{"num_hidden_layers": 12, "hidden_size": 512, "num_attention_heads": 8, "num_key_value_heads": 4, "head_dim": 64, "intermediate_size": 2048, "vocab_size": 11138, "hidden_act": "gelu", "norm": "layernorm", "norm_place": "pre", "norm_eps": 1e-06, "positions": "alibi", "qk_norm": false, "attn_scale": 0.125, "bias": "all", "tie_word_embeddings": true, "parallel_block": false, "init": "normal", "init_std_qkv": 0.0141, "init_std_o": 0.00287, "init_std_up": 0.0141, "init_std_down": 0.00287, "optimizer": "adamw", "learning_rate": 0.00094, "beta1": 0.95, "beta2": 0.99, "weight_decay": 0.12, "lr_head": 0.00585, "max_grad_norm": 1.0, "warmup_steps": 532, "schedule": "wsd", "decay_fraction": 0.921, "decay_shape": "linear", "final_lr_fraction": 0.05, "batch_tokens": 65536, "max_seq_len": 512, "doc_mask": true, "train_tokens": 586900000, "max_steps": 8956, "dataset": "wikipedia_en"}
Each number is 200 + 20 x the weight over its row's rms, rounded and kept within 0 to 999. Layers, rows and columns count from 0. The size before them is the row's rms in percent of the matrix's.

# down: layer 6 MLP down (transposed), 2048x512, rms 0.0453, rows 1384-1436, columns 128-191
# up: layer 6 MLP up, 2048x512, rms 0.0501, rows 1385-1436, columns 128-191
down1384,108,220,229,177,184,195,172,206,189,222,242,243,186,232,191,201,215,198,205,211,207,224,181,229,231,196,214,180,178,179,203,200,221,180,195,225,220,199,213,236,204,190,209,182,157,172,201,190,201,220,129,187,234,196,197,196,221,168,224,227,204,202,168,200,212
up1385,096,170,210,205,216,207,228,185,158,210,205,185,223,213,194,179,166,219,185,189,226,184,171,209,180,187,157,203,204,213,178,237,199,174,204,202,200,169,229,207,169,189,224,208,184,216,172,190,220,167,179,192,198,210,240,216,193,182,200,206,183,214,187,206,206
down1385,096,213,227,175,139,200,173,221,183,231,244,235,186,217,195,195,187,192,187,204,190,198,245,190,199,202,227,189,271,170,196,222,199,199,231,201,219,220,202,226,156,189,220,203,223,197,246,210,192,184,204,221,176,211,177,187,193,224,214,194,188,167,224,217,179
up1386,099,193,219,200,206,204,252,190,158,189,194,185,217,204,184,228,191,214,220,191,185,192,180,165,172,208,199,207,204,210,185,230,223,210,208,202,188,200,212,182,204,196,194,224,149,202,219,188,193,219,181,201,184,183,225,209,180,195,202,191,191,179,171,230,174
down1386,104,210,165,192,201,193,230,200,165,185,212,191,180,205,223,219,202,209,206,175,167,188,212,201,175,214,191,156,195,201,151,188,195,236,204,162,223,199,173,190,217,174,203,194,246,180,221,187,154,202,181,201,220,185,191,225,213,175,157,200,206,200,205,212,193
up1387,106,178,195,203,195,170,207,169,209,203,179,187,195,217,211,169,256,155,172,188,198,162,188,191,157,210,176,177,221,175,177,207,217,196,200,198,234,215,211,212,188,158,149,203,207,219,241,206,165,194,191,202,229,184,199,174,178,206,200,224,228,194,192,175,185
down1387,100,175,203,182,176,213,197,220,195,176,190,195,206,198,173,194,185,202,191,202,176,214,233,212,205,197,179,192,202,213,183,196,208,199,206,223,201,186,181,178,211,194,196,211,195,173,225,165,235,178,228,187,202,208,161,206,201,175,208,169,196,204,218,198,203
up1388,109,186,213,210,195,174,197,201,168,184,206,169,204,211,232,183,174,213,184,176,179,174,222,233,213,181,185,207,189,211,206,237,191,206,223,246,198,173,209,183,197,207,204,216,200,224,221,200,174,171,177,202,205,214,169,198,191,166,225,214,226,212,211,219,176
down1388,106,212,215,218,148,229,198,196,241,219,181,188,178,188,171,202,206,152,189,170,173,205,180,199,202,177,198,217,174,200,200,209,185,186,190,246,228,193,210,227,197,205,200,218,216,189,229,192,199,203,195,206,201,175,235,197,175,163,181,222,184,201,211,211,203
up1389,101,223,225,226,211,211,177,181,214,214,198,204,198,201,202,186,173,213,199,209,193,209,193,245,205,198,166,210,215,179,160,165,227,207,198,206,146,223,179,191,231,211,183,186,221,215,181,215,183,199,222,188,230,222,199,194,198,194,194,195,180,189,201,179,210
down1389,096,204,194,166,192,198,181,205,207,181,183,216,186,178,163,162,203,182,236,196,173,211,203,191,190,193,205,174,218,194,197,206,168,222,193,142,195,179,224,204,204,195,218,210,191,207,201,187,200,214,218,206,198,188,207,189,200,175,195,211,183,177,191,194,216
up1390,095,195,200,200,230,185,231,175,196,195,177,185,171,169,181,156,210,173,180,201,220,222,189,188,175,215,214,203,205,192,126,190,194,196,209,215,231,205,211,186,218,232,172,213,183,186,206,202,206,214,187,184,176,184,234,192,215,193,222,184,191,225,229,185,209
down1390,089,227,189,199,226,176,201,191,176,173,180,170,202,184,217,222,223,177,204,179,203,190,202,215,196,178,186,203,221,198,208,221,159,176,188,191,219,191,195,208,172,217,172,184,207,217,210,181,230,164,204,216,192,202,199,238,225,203,215,214,180,169,223,243,179
up1391,095,193,208,247,189,189,185,204,174,209,211,194,208,214,228,202,216,216,204,167,205,217,250,200,184,211,149,216,175,206,195,196,211,203,216,193,152,173,168,179,218,209,210,230,171,183,211,228,202,227,217,170,198,179,181,228,203,201,207,224,221,207,184,208,193
down1391,098,222,213,231,199,177,175,160,204,218,215,218,174,176,197,197,151,251,175,237,182,211,202,188,219,198,186,180,203,169,158,218,196,199,215,218,213,192,179,228,190,217,179,212,211,213,210,223,236,186,210,173,223,208,234,199,194,191,168,197,189,224,214,171,206
up1392,110,218,245,173,174,205,204,218,214,192,200,166,206,228,184,200,227,193,225,185,195,212,236,196,188,199,221,203,206,209,196,191,163,181,180,189,177,200,202,195,239,208,206,197,184,160,204,170,208,188,227,217,196,194,204,189,184,211,201,168,186,178,197,214,205
down1392,109,204,159,190,170,199,176,248,202,186,218,191,189,230,200,192,170,196,223,204,192,171,207,193,179,229,185,222,221,200,243,213,195,197,188,206,210,186,183,214,197,209,208,221,203,181,221,204,187,199,204,220,203,197,200,144,156,216,198,187,152,197,228,176,201
up1393,103,213,199,193,189,194,194,210,192,186,204,167,174,182,198,178,171,190,205,205,220,197,227,186,213,210,174,221,217,184,208,205,205,171,152,209,189,182,189,220,236,189,195,187,220,187,209,183,233,171,147,191,206,228,238,232,172,211,213,197,163,198,195,204,182
down1393,103,221,231,156,211,205,220,194,226,194,174,185,208,191,223,219,157,235,213,211,189,197,253,231,166,177,180,182,176,234,234,222,195,199,230,219,165,182,192,214,161,221,210,214,172,181,171,202,214,216,191,172,179,173,205,174,175,214,196,217,203,211,182,183,189
up1394,099,194,183,213,223,193,218,219,214,199,186,231,179,197,210,199,211,177,199,190,221,180,183,186,219,206,204,211,198,158,197,204,187,194,189,220,193,157,231,180,203,197,198,215,200,187,218,193,223,185,196,182,199,219,211,179,243,232,201,150,183,200,219,212,180
down1394,092,208,226,209,188,186,211,200,191,197,227,203,183,219,199,203,176,197,215,187,235,202,216,213,216,192,181,225,197,200,203,164,221,165,233,166,180,242,219,229,205,216,181,182,201,207,170,186,207,199,220,207,212,194,166,227,198,215,175,220,192,223,162,194,209
up1395,096,207,190,161,207,172,206,210,182,190,193,218,240,214,234,203,166,210,211,198,155,195,191,231,169,186,137,211,187,181,229,205,217,204,193,221,196,170,208,181,190,193,221,227,167,216,210,211,218,206,187,190,240,182,175,149,209,196,208,177,174,201,206,218,179
down1395,087,205,223,185,205,228,215,191,215,183,191,180,169,200,186,211,212,181,204,216,178,192,248,187,233,185,206,184,242,217,181,244,190,171,205,191,200,221,176,206,178,261,203,203,223,202,219,202,216,178,189,236,191,205,175,224,182,203,196,195,171,199,219,194,188
up1396,095,227,230,165,171,191,229,195,201,200,240,199,178,184,229,181,234,221,202,239,185,181,211,207,170,200,179,208,207,179,179,227,203,215,188,214,153,231,179,174,197,199,166,190,199,242,231,196,206,208,186,176,227,198,187,183,257,207,223,157,174,196,181,211,202
down1396,100,207,187,181,205,219,220,210,198,193,263,211,219,170,209,177,177,205,221,181,218,174,219,200,214,178,202,227,197,188,192,260,197,229,212,191,178,193,187,227,215,196,165,190,202,229,181,194,218,219,200,231,200,192,199,253,220,174,187,167,202,214,176,208,213
up1397,105,176,197,214,205,184,217,212,196,214,225,208,197,197,237,174,132,217,198,219,183,184,199,193,184,196,180,177,185,193,165,180,217,217,222,242,212,163,201,193,200,171,225,203,202,196,247,185,197,212,185,202,195,221,195,200,211,201,200,188,212,184,237,226,217
down1397,101,219,169,208,179,193,163,234,224,178,197,224,204,210,191,202,208,175,212,187,177,185,204,182,174,227,188,212,155,161,166,219,178,197,241,183,226,209,183,201,194,176,209,147,205,173,204,208,175,237,215,203,201,185,176,196,236,207,201,194,232,200,195,190,197
up1398,104,223,178,215,202,204,197,213,181,201,155,160,198,196,179,162,218,211,230,232,170,216,196,223,188,204,177,213,187,200,173,192,194,207,183,181,193,186,203,186,200,175,229,190,175,215,219,171,165,207,186,191,190,198,201,186,199,167,236,198,239,221,202,171,185
down1398,100,212,222,212,246,202,237,197,214,184,243,177,196,196,226,200,198,196,227,187,227,178,208,193,227,206,194,194,216,244,223,183,187,182,185,215,229,188,186,220,204,221,193,219,146,249,178,182,192,191,166,179,201,204,205,243,198,199,224,178,196,211,207,214,192
up1399,102,204,187,225,213,214,189,203,177,196,203,179,216,209,199,217,192,168,227,199,190,197,184,193,220,200,143,191,188,179,194,201,193,216,231,214,204,167,222,193,209,186,211,172,177,188,198,197,246,203,199,185,180,210,205,201,167,195,198,213,218,201,207,225,212
down1399,107,188,179,195,179,213,195,151,195,195,193,201,201,180,228,208,211,216,202,196,183,229,179,215,167,205,226,201,194,176,218,210,243,200,172,199,172,225,208,203,206,192,190,232,201,191,181,231,216,194,222,201,188,203,226,235,204,202,203,190,207,230,201,188,190
up1400,098,186,255,159,181,222,200,167,208,207,199,190,206,184,231,216,242,206,221,192,231,206,186,148,202,201,205,197,209,180,213,222,216,186,179,220,188,195,213,220,197,204,186,246,216,183,210,213,240,200,186,224,209,219,217,225,200,203,235,189,178,194,231,218,182
down1400,108,220,205,192,187,208,218,197,179,197,197,191,160,174,201,177,205,217,208,175,221,159,201,216,190,214,208,235,188,175,213,219,201,195,230,218,195,174,199,202,227,167,194,198,235,193,202,192,200,237,194,203,221,199,194,208,195,192,209,202,189,234,180,200,204
up1401,091,181,200,225,219,189,196,195,175,204,235,186,191,196,214,172,169,210,198,192,163,187,175,186,179,218,194,199,190,215,197,225,222,186,190,222,194,228,187,206,211,198,175,181,205,171,188,158,220,200,203,202,184,200,220,197,191,201,219,190,157,219,210,212,203
down1401,086,215,215,206,216,189,204,188,194,196,195,198,196,204,173,185,222,229,198,158,188,203,186,193,197,187,194,238,179,204,213,218,164,215,211,182,218,229,218,153,188,218,181,198,226,181,191,235,204,208,206,187,182,197,168,200,226,201,200,183,205,202,185,181,163
up1402,105,222,185,200,220,199,223,190,197,217,217,212,215,186,210,208,201,182,221,218,178,220,205,221,164,229,188,216,153,204,210,184,211,197,192,243,177,209,211,220,228,171,207,222,182,215,220,243,181,218,182,206,228,211,223,178,171,199,215,181,198,195,161,188,175
down1402,101,201,253,198,197,210,189,202,192,204,224,207,235,162,190,231,212,224,224,182,211,192,175,200,206,229,225,202,226,199,226,204,187,183,181,202,219,179,174,190,220,176,204,189,189,172,206,183,176,168,199,196,181,197,187,232,220,188,201,215,204,188,192,211,209
up1403,092,184,198,220,213,198,196,210,165,216,205,162,191,179,166,172,214,225,200,211,167,207,186,212,206,209,217,215,192,182,188,210,183,234,203,227,206,240,168,192,200,200,186,218,209,224,217,229,174,188,211,180,216,164,186,166,195,226,176,209,175,196,176,165,172
down1403,097,185,188,184,219,208,221,207,189,182,204,232,225,219,228,212,207,207,207,225,213,162,191,209,183,182,159,212,220,203,208,162,222,191,216,200,206,205,205,181,215,200,216,191,216,180,146,168,204,225,198,211,195,238,183,235,218,207,211,201,223,203,207,213,216
up1404,100,201,204,196,206,201,205,196,210,236,228,206,248,186,207,192,196,186,198,209,214,239,195,202,167,196,182,204,179,213,180,200,220,229,213,196,178,226,180,213,215,188,191,206,183,190,204,227,230,189,147,182,214,222,189,211,171,200,197,166,232,198,220,225,189
down1404,102,210,232,178,199,195,203,178,216,217,199,191,253,209,167,203,210,187,184,156,212,239,207,221,189,215,192,223,176,195,220,184,225,236,223,184,165,216,191,225,210,177,205,159,234,218,220,222,197,194,229,188,205,168,201,237,200,199,190,190,198,150,214,191,210
up1405,102,217,196,222,219,181,204,168,199,185,225,182,230,212,196,193,205,233,246,210,213,244,196,206,199,172,201,231,168,211,200,200,184,224,160,205,175,213,195,160,199,170,188,196,175,228,243,216,197,207,202,212,207,178,224,195,179,203,225,187,211,167,186,190,195
down1405,100,200,211,208,208,206,189,211,194,224,193,230,208,183,164,195,199,235,191,183,231,210,173,189,197,174,215,186,186,194,172,179,201,179,172,203,221,200,164,181,192,184,205,210,197,208,205,184,212,212,192,186,215,195,220,194,213,173,182,249,196,200,231,185,198
up1406,091,191,225,210,214,181,201,195,215,203,205,186,197,217,207,202,204,203,182,172,168,156,201,198,240,233,213,193,174,231,207,222,188,184,181,216,182,220,227,170,220,247,179,192,173,204,230,197,193,184,186,230,199,166,223,198,200,199,194,207,212,180,172,190,202
down1406,093,175,181,169,181,186,206,188,191,189,158,246,193,191,217,193,202,216,161,188,198,213,194,221,240,270,191,202,208,160,184,186,211,202,189,198,211,191,188,215,161,195,173,209,195,202,189,218,228,170,213,186,200,211,182,217,222,218,193,217,172,210,218,155,203
up1407,096,215,234,179,196,193,199,202,207,201,191,217,211,195,231,184,129,207,208,237,155,186,201,182,203,231,185,196,218,187,182,193,178,187,191,198,194,231,195,168,223,203,176,209,181,203,206,189,168,194,190,169,203,225,229,222,207,216,188,183,165,199,187,186,178
down1407,108,186,232,224,209,214,226,182,222,181,218,238,220,169,182,219,245,218,192,198,220,174,222,212,186,174,199,185,180,210,188,233,234,211,215,200,184,192,229,189,182,231,212,203,197,205,217,202,219,227,211,249,184,215,191,170,202,162,195,190,196,205,182,226,211
up1408,106,199,232,183,183,177,262,191,183,167,215,167,228,196,225,187,205,195,221,216,218,194,183,202,201,188,178,212,203,147,151,157,185,216,208,202,178,207,238,181,209,185,192,175,177,205,229,191,201,185,181,170,208,178,221,188,173,194,268,165,234,201,183,209,187
down1408,107,243,193,213,251,184,227,232,183,195,183,233,195,187,196,210,214,198,173,206,207,183,193,204,239,231,240,169,238,203,173,164,206,210,197,155,203,163,203,157,215,203,202,155,201,176,209,190,166,211,173,209,220,186,199,220,221,162,209,225,218,175,208,209,235
up1409,098,188,194,187,188,172,212,221,225,180,203,220,188,201,212,216,199,221,223,190,181,211,187,177,217,198,173,204,206,182,201,214,232,189,200,250,178,203,182,212,228,196,215,194,187,198,200,198,244,188,204,202,213,200,218,190,176,213,234,178,204,180,194,179,184
down1409,103,195,224,202,176,185,200,210,186,216,226,179,191,191,158,210,183,195,199,156,179,186,193,186,207,209,177,195,198,221,178,176,203,200,191,199,205,215,179,239,204,190,198,209,202,242,224,173,225,238,187,229,203,245,207,210,162,192,221,214,231,194,201,251,169
up1410,103,198,221,210,178,149,220,203,173,199,223,192,197,209,177,176,189,216,201,243,188,183,223,206,189,188,200,213,196,191,189,217,220,185,209,211,162,183,178,181,242,229,171,199,173,195,180,210,192,209,180,201,197,241,192,229,204,204,213,222,220,185,201,187,188
down1410,113,232,201,212,236,182,195,210,190,177,198,198,189,181,170,178,198,197,207,214,210,204,172,194,185,193,197,210,193,240,197,193,212,201,226,234,216,188,190,168,202,192,185,211,198,186,224,204,185,185,174,203,201,241,170,195,201,210,212,187,232,195,168,206,186
up1411,097,219,203,185,176,167,197,220,191,246,174,186,193,176,215,176,191,170,178,208,184,224,203,210,220,219,211,249,205,215,211,228,185,223,200,189,220,208,188,188,207,192,184,207,194,192,252,193,223,187,204,199,200,224,199,199,181,220,227,198,175,168,198,197,214
down1411,092,183,190,200,210,190,232,208,215,195,203,194,223,206,223,183,210,215,195,220,207,211,167,187,164,194,190,221,174,182,212,172,170,175,202,200,213,189,215,180,195,184,153,226,165,174,168,205,185,188,200,193,229,209,199,201,192,223,218,188,212,235,203,184,177
up1412,094,207,199,188,192,189,206,199,184,226,192,206,224,233,227,197,208,187,174,191,204,183,194,203,171,200,162,173,178,210,171,177,199,245,193,211,197,226,237,202,202,167,167,193,207,202,222,213,162,229,187,203,180,217,189,217,179,199,175,252,201,193,213,205,204
down1412,096,197,188,211,176,183,181,203,202,189,194,189,226,195,177,202,191,173,188,208,138,192,190,194,168,193,196,227,222,207,192,166,161,173,215,188,209,184,189,197,198,182,241,171,244,168,203,208,179,185,204,226,165,213,207,150,181,200,194,207,206,215,217,192,198
up1413,106,173,220,237,189,197,202,212,194,215,178,168,246,241,206,236,176,216,207,225,229,193,212,200,207,181,189,184,193,195,203,177,218,220,172,193,187,174,218,195,222,171,191,184,201,189,190,221,195,211,191,199,194,222,198,197,167,194,204,212,207,208,194,178,203
down1413,107,190,201,186,183,182,192,207,215,197,192,162,217,202,207,199,158,216,187,194,210,252,186,211,198,204,185,196,203,198,191,179,207,203,227,194,210,203,183,192,191,239,196,213,209,207,190,185,172,211,182,189,209,241,192,220,206,171,200,214,185,166,199,192,180
up1414,090,189,192,203,176,187,159,207,204,203,223,192,198,217,201,180,204,170,217,145,208,178,217,184,165,143,174,211,211,217,226,184,200,180,206,189,179,213,196,189,228,181,187,212,183,193,182,214,226,218,178,212,210,210,221,187,209,216,232,169,181,184,200,215,196
down1414,094,212,167,205,187,213,219,212,217,195,173,213,183,217,185,194,225,185,218,196,206,203,222,219,205,217,184,212,178,199,204,233,184,227,191,222,218,208,217,187,218,186,196,211,223,206,195,193,175,200,245,232,186,216,214,185,208,185,217,205,189,245,194,188,220
up1415,098,222,234,203,226,196,210,225,212,221,188,212,180,241,221,173,182,216,175,232,178,193,207,204,226,221,190,209,180,223,195,217,195,223,170,189,203,184,209,204,226,184,183,196,173,200,198,184,221,200,197,203,216,224,202,177,218,216,187,188,208,201,202,218,213
down1415,092,211,190,226,221,239,196,202,235,169,183,262,192,190,239,193,172,189,218,171,197,255,179,194,208,220,197,234,208,224,148,245,178,196,207,216,205,160,196,205,206,205,186,213,230,203,182,186,202,173,206,188,158,158,213,200,216,206,210,206,195,176,222,217,194
up1416,088,232,213,203,200,216,189,203,233,197,204,182,191,181,214,218,178,217,200,237,167,227,198,205,200,211,205,171,203,177,187,167,179,191,214,200,191,159,229,186,217,212,208,216,177,196,236,185,222,187,174,195,210,207,196,177,221,208,199,185,214,201,215,220,185
down1416,097,218,234,209,189,218,190,220,182,186,210,174,202,222,185,207,221,183,206,193,250,200,176,237,191,199,180,204,203,172,174,222,213,216,206,201,211,222,235,218,207,209,178,195,190,207,180,220,208,203,217,226,208,184,215,190,197,210,198,198,236,191,188,180,184
up1417,097,227,199,185,219,202,182,185,241,202,164,182,235,172,223,172,210,197,199,220,185,184,179,208,160,238,169,205,209,201,187,205,186,216,202,222,183,185,207,181,193,177,180,194,179,195,190,198,241,205,155,204,181,239,215,199,215,196,203,186,205,193,239,231,192
down1417,098,209,225,187,218,202,191,222,167,190,183,193,195,237,211,167,211,192,174,173,212,232,211,212,186,188,214,224,215,209,189,191,178,208,191,177,198,208,202,191,188,194,207,181,221,197,196,204,165,228,199,185,171,171,207,202,219,176,234,224,224,185,184,194,175
up1418,098,188,211,183,195,209,216,206,188,199,213,207,208,190,232,187,177,207,213,207,223,203,207,191,179,234,193,191,185,177,203,223,176,211,238,207,154,222,197,194,204,215,222,189,198,196,174,232,215,183,193,157,178,219,172,195,215,199,208,181,164,204,203,153,214
down1418,105,194,186,199,168,204,174,222,224,190,205,217,208,194,206,193,220,205,210,208,197,180,240,200,224,158,226,214,198,269,187,203,207,211,169,195,209,200,189,206,197,181,169,204,195,210,196,228,218,200,227,207,209,187,217,146,198,215,185,242,233,164,209,222,217
up1419,112,216,218,234,195,202,210,158,173,178,184,216,213,216,206,187,212,204,220,188,185,220,204,178,211,196,185,199,190,174,180,178,201,211,178,210,195,183,240,190,237,191,174,202,168,185,248,160,217,207,198,207,194,220,233,174,224,191,217,183,206,184,230,214,213
down1419,114,218,203,168,168,216,193,203,204,178,218,189,198,199,198,198,197,204,196,181,193,215,215,184,215,204,214,205,216,177,187,202,221,206,196,174,190,206,184,183,182,187,215,192,233,189,203,167,186,199,194,156,192,198,190,163,233,224,176,204,175,189,200,180,180
up1420,111,193,196,207,179,192,204,199,190,186,195,219,189,206,192,188,212,198,167,234,220,182,210,207,187,236,185,207,204,181,168,213,221,160,199,206,209,196,212,203,197,197,206,218,163,173,202,193,185,189,220,179,229,173,179,195,219,209,219,196,218,220,185,218,197
down1420,129,241,170,241,248,191,214,172,172,160,206,187,189,205,173,202,195,189,208,212,210,186,211,177,193,199,204,203,260,208,213,230,229,153,174,197,201,197,214,202,212,194,209,246,206,218,239,170,214,171,187,199,233,202,203,227,209,212,219,211,193,219,244,224,192
up1421,100,198,174,176,222,185,209,199,206,191,212,227,173,215,193,186,191,191,219,181,185,194,196,183,163,177,204,206,189,221,222,198,182,219,197,185,183,193,228,164,192,212,219,193,189,195,198,191,213,200,179,200,178,199,236,206,210,224,224,165,208,212,239,167,180
down1421,097,186,188,211,194,214,179,216,162,193,209,244,203,203,207,229,173,246,157,226,216,192,196,239,185,185,170,154,211,221,216,209,248,217,189,169,166,220,205,194,217,198,201,212,199,206,206,205,232,190,221,220,214,162,194,171,197,203,199,218,181,201,199,206,217
up1422,103,183,186,172,202,196,230,234,179,182,176,154,190,188,250,196,197,194,202,232,166,196,208,188,173,214,168,221,216,206,176,205,186,221,182,198,171,178,192,215,232,197,187,199,200,191,208,182,177,175,164,193,218,196,196,190,196,210,197,190,201,200,200,212,166
down1422,097,218,187,203,173,178,217,230,172,200,244,216,158,164,200,192,195,218,181,185,180,191,238,222,195,205,145,197,203,177,167,187,187,207,213,181,204,160,163,241,181,227,187,250,168,193,211,215,230,205,179,167,211,193,201,190,214,205,197,192,192,187,201,192,200
up1423,089,188,201,205,231,172,214,207,204,215,191,186,198,248,240,194,189,217,203,186,211,173,212,200,193,207,168,212,171,168,200,190,219,181,190,203,181,181,210,217,196,197,193,209,198,182,180,196,206,199,206,218,181,227,192,202,172,202,218,209,200,207,205,215,178
down1423,098,190,158,208,183,235,165,227,205,188,206,219,213,203,204,193,240,211,213,205,202,210,197,198,202,209,207,186,209,199,211,227,205,186,193,180,164,220,168,197,160,196,175,224,176,226,182,212,221,198,239,173,178,167,205,207,216,205,154,239,189,154,187,199,193
up1424,105,168,220,180,216,171,210,197,214,196,206,205,200,198,192,204,186,199,192,204,204,175,226,191,211,217,220,229,172,206,168,204,203,234,224,246,192,219,186,171,187,185,215,237,181,203,199,182,220,208,180,190,223,183,199,169,218,218,229,180,216,195,208,238,166
down1424,104,219,215,210,166,162,210,209,208,226,241,176,197,211,197,245,194,175,226,189,188,226,198,182,182,194,191,214,209,176,196,183,190,231,210,187,199,195,214,197,191,216,175,170,197,219,204,173,205,238,200,188,228,202,199,217,199,203,182,254,197,238,218,202,206
up1425,097,223,185,223,193,211,209,173,202,209,201,203,206,183,187,183,222,203,209,191,197,216,195,190,207,214,196,217,226,216,197,205,160,174,198,197,182,190,205,182,174,204,191,243,202,206,203,216,169,164,202,197,227,238,236,204,206,199,217,150,205,248,195,207,166
down1425,101,186,206,202,235,182,195,231,159,172,172,228,201,190,213,217,167,217,206,202,180,185,225,219,209,210,199,197,182,161,151,181,204,223,197,197,230,206,224,202,211,215,207,167,212,203,191,189,245,211,203,226,194,208,185,186,207,190,179,210,218,183,214,209,195
up1426,089,222,176,206,210,181,189,177,169,191,210,182,208,198,214,187,189,175,191,216,196,204,187,196,216,177,174,190,201,199,203,211,174,185,179,212,165,202,195,184,205,210,178,193,202,200,194,242,197,208,190,231,180,195,223,199,216,183,211,179,228,181,231,207,207
down1426,098,217,209,202,226,193,251,236,215,203,167,209,219,192,198,177,239,205,165,169,196,178,206,212,195,230,244,218,162,175,209,184,245,222,212,208,201,189,195,179,181,207,218,192,232,204,182,217,185,201,218,179,215,201,192,181,226,200,181,205,169,226,215,216,210
up1427,100,168,213,209,222,215,227,218,166,203,197,207,199,207,187,185,195,195,199,209,215,180,241,192,207,191,166,228,187,195,161,208,205,187,219,206,211,182,229,194,221,212,167,205,171,195,206,190,192,204,203,218,163,191,192,225,190,182,192,167,218,184,196,199,208
down1427,097,250,174,208,183,169,208,190,231,207,183,157,180,199,202,186,194,262,196,214,154,242,178,177,204,187,168,190,196,235,192,173,222,213,170,178,222,252,199,191,231,190,218,201,187,215,209,189,182,208,236,175,193,201,222,186,210,216,155,176,207,189,201,188,185
up1428,098,193,200,203,200,184,202,217,210,214,180,199,186,216,216,191,207,182,234,195,201,206,223,220,204,184,198,211,203,215,201,170,214,241,204,217,189,199,209,165,218,203,215,196,171,210,185,210,189,203,230,178,224,186,215,209,200,216,221,205,202,154,195,211,186
down1428,091,217,190,192,191,176,175,176,218,210,154,201,204,210,204,173,180,183,187,160,194,209,198,168,216,186,222,240,185,165,204,226,178,184,214,172,210,218,177,202,208,203,223,197,211,178,198,169,218,191,172,192,210,195,201,224,210,195,197,181,227,205,211,197,214
up1429,114,204,171,220,204,201,184,202,202,209,200,187,235,192,192,146,180,208,207,182,151,180,219,227,178,229,187,230,202,194,167,222,222,164,190,212,199,190,173,201,246,209,230,229,189,185,209,221,252,204,149,193,171,226,235,214,173,222,198,197,162,178,213,214,203
down1429,113,181,174,202,246,238,201,196,222,204,207,191,228,208,210,201,244,214,226,219,196,196,227,188,201,190,211,189,183,218,185,213,218,220,217,219,218,180,197,202,189,217,207,195,234,174,216,185,216,168,182,221,170,185,174,230,228,224,197,189,207,212,232,159,182
up1430,117,174,206,171,197,211,237,160,198,187,203,197,190,188,217,182,219,197,245,225,221,196,210,215,209,195,178,200,216,195,220,202,177,182,175,212,195,196,230,177,201,228,182,201,190,239,221,172,199,194,215,189,199,203,201,197,193,185,221,216,205,230,195,221,188
down1430,119,214,182,186,190,183,226,229,204,205,213,211,194,208,149,204,185,207,171,182,190,198,227,196,235,243,203,208,215,215,213,183,202,193,219,194,201,196,257,175,212,184,198,177,217,221,233,192,232,172,199,183,224,216,199,201,183,201,179,198,216,213,237,196,180
up1431,098,187,209,181,186,214,220,159,195,223,229,209,186,175,193,204,228,210,188,175,165,212,192,221,180,207,204,158,166,210,194,191,209,228,210,207,209,201,167,190,195,143,155,227,208,197,204,196,189,201,195,208,199,207,171,196,173,214,199,209,215,182,192,202,170
down1431,091,234,206,208,230,201,176,208,142,164,195,183,225,220,217,253,193,199,186,200,201,178,193,209,182,212,173,183,211,215,179,213,237,223,196,190,214,199,209,189,209,186,218,170,201,179,178,167,202,201,194,199,196,163,181,217,214,221,200,194,205,186,209,191,245
up1432,086,166,197,219,169,188,193,184,209,205,216,205,198,219,182,184,206,213,172,180,171,222,213,182,196,212,216,234,230,181,207,189,175,214,189,221,175,233,177,207,171,196,158,241,168,220,212,206,183,199,197,193,231,205,183,223,172,213,179,215,185,202,148,181,194
down1432,084,241,215,181,225,212,219,221,198,189,227,193,197,211,204,224,197,195,222,163,181,211,172,238,183,215,205,206,206,222,194,227,187,183,216,197,216,164,220,212,219,190,188,181,223,190,211,206,202,201,200,208,176,161,216,181,219,200,220,198,224,192,232,202,176
up1433,096,190,235,229,206,196,202,182,192,245,206,207,208,200,214,180,193,213,204,201,176,196,206,179,201,212,228,219,214,195,203,204,177,180,202,230,178,218,189,172,209,192,194,181,210,192,195,201,214,256,195,203,191,190,224,189,171,216,234,228,220,196,203,207,207
down1433,098,194,168,202,187,217,189,217,181,234,188,223,143,201,199,151,197,220,192,169,217,184,201,223,208,202,193,222,236,183,185,210,194,241,235,204,192,209,168,211,188,185,187,201,237,193,171,166,205,187,225,143,203,179,195,193,222,208,193,219,184,239,208,190,214
up1434,099,210,232,196,175,208,204,212,183,190,203,180,194,190,187,213,202,216,234,175,175,189,204,203,164,184,181,209,192,231,143,174,171,185,193,188,191,183,194,202,212,219,190,185,223,231,204,247,247,185,211,208,154,213,201,209,208,241,203,163,214,178,203,245,193
down1434,092,194,214,206,209,214,156,206,228,202,192,216,189,204,165,210,170,208,197,242,224,179,200,192,209,187,196,162,247,222,201,221,205,202,220,175,181,197,216,198,196,214,229,218,138,221,187,194,178,172,236,196,209,222,208,218,196,174,227,258,210,187,191,168,215
up1435,079,179,192,182,222,174,204,180,197,175,171,206,210,171,194,164,215,223,187,231,193,179,206,168,218,249,213,219,197,197,194,191,203,188,192,217,186,200,167,171,210,213,212,220,212,201,220,195,192,209,186,209,183,195,175,186,196,166,191,194,179,196,225,194,159
down1435,092,233,226,208,173,211,225,227,192,207,205,216,202,220,220,199,212,182,212,165,209,227,192,243,195,173,192,206,218,212,200,208,172,219,222,192,213,195,218,192,203,178,156,197,210,210,184,204,197,221,222,189,206,216,201,225,193,247,219,224,186,185,187,202,216
up1436,109,235,185,214,189,190,214,193,204,188,186,204,199,156,180,185,217,178,204,204,240,199,226,182,175,209,189,211,231,197,216,182,220,226,202,214,197,195,246,225,211,188,220,185,177,192,173,172,183,163,206,178,199,224,198,221,219,215,234,203,201,215,181,201,195
down1436,104,194,186,174,247,204,242,209,183,170,192,235,209,193,176,218,214,185,183,213,196,193,203,146,204,191,203,184,211,215,199,141,168,199,202,216,178,192,200,233,232,220,238,195,188,226,223,146,210,174,156,216,188,174,211,197,227,206,187,196,190,227,227,189,200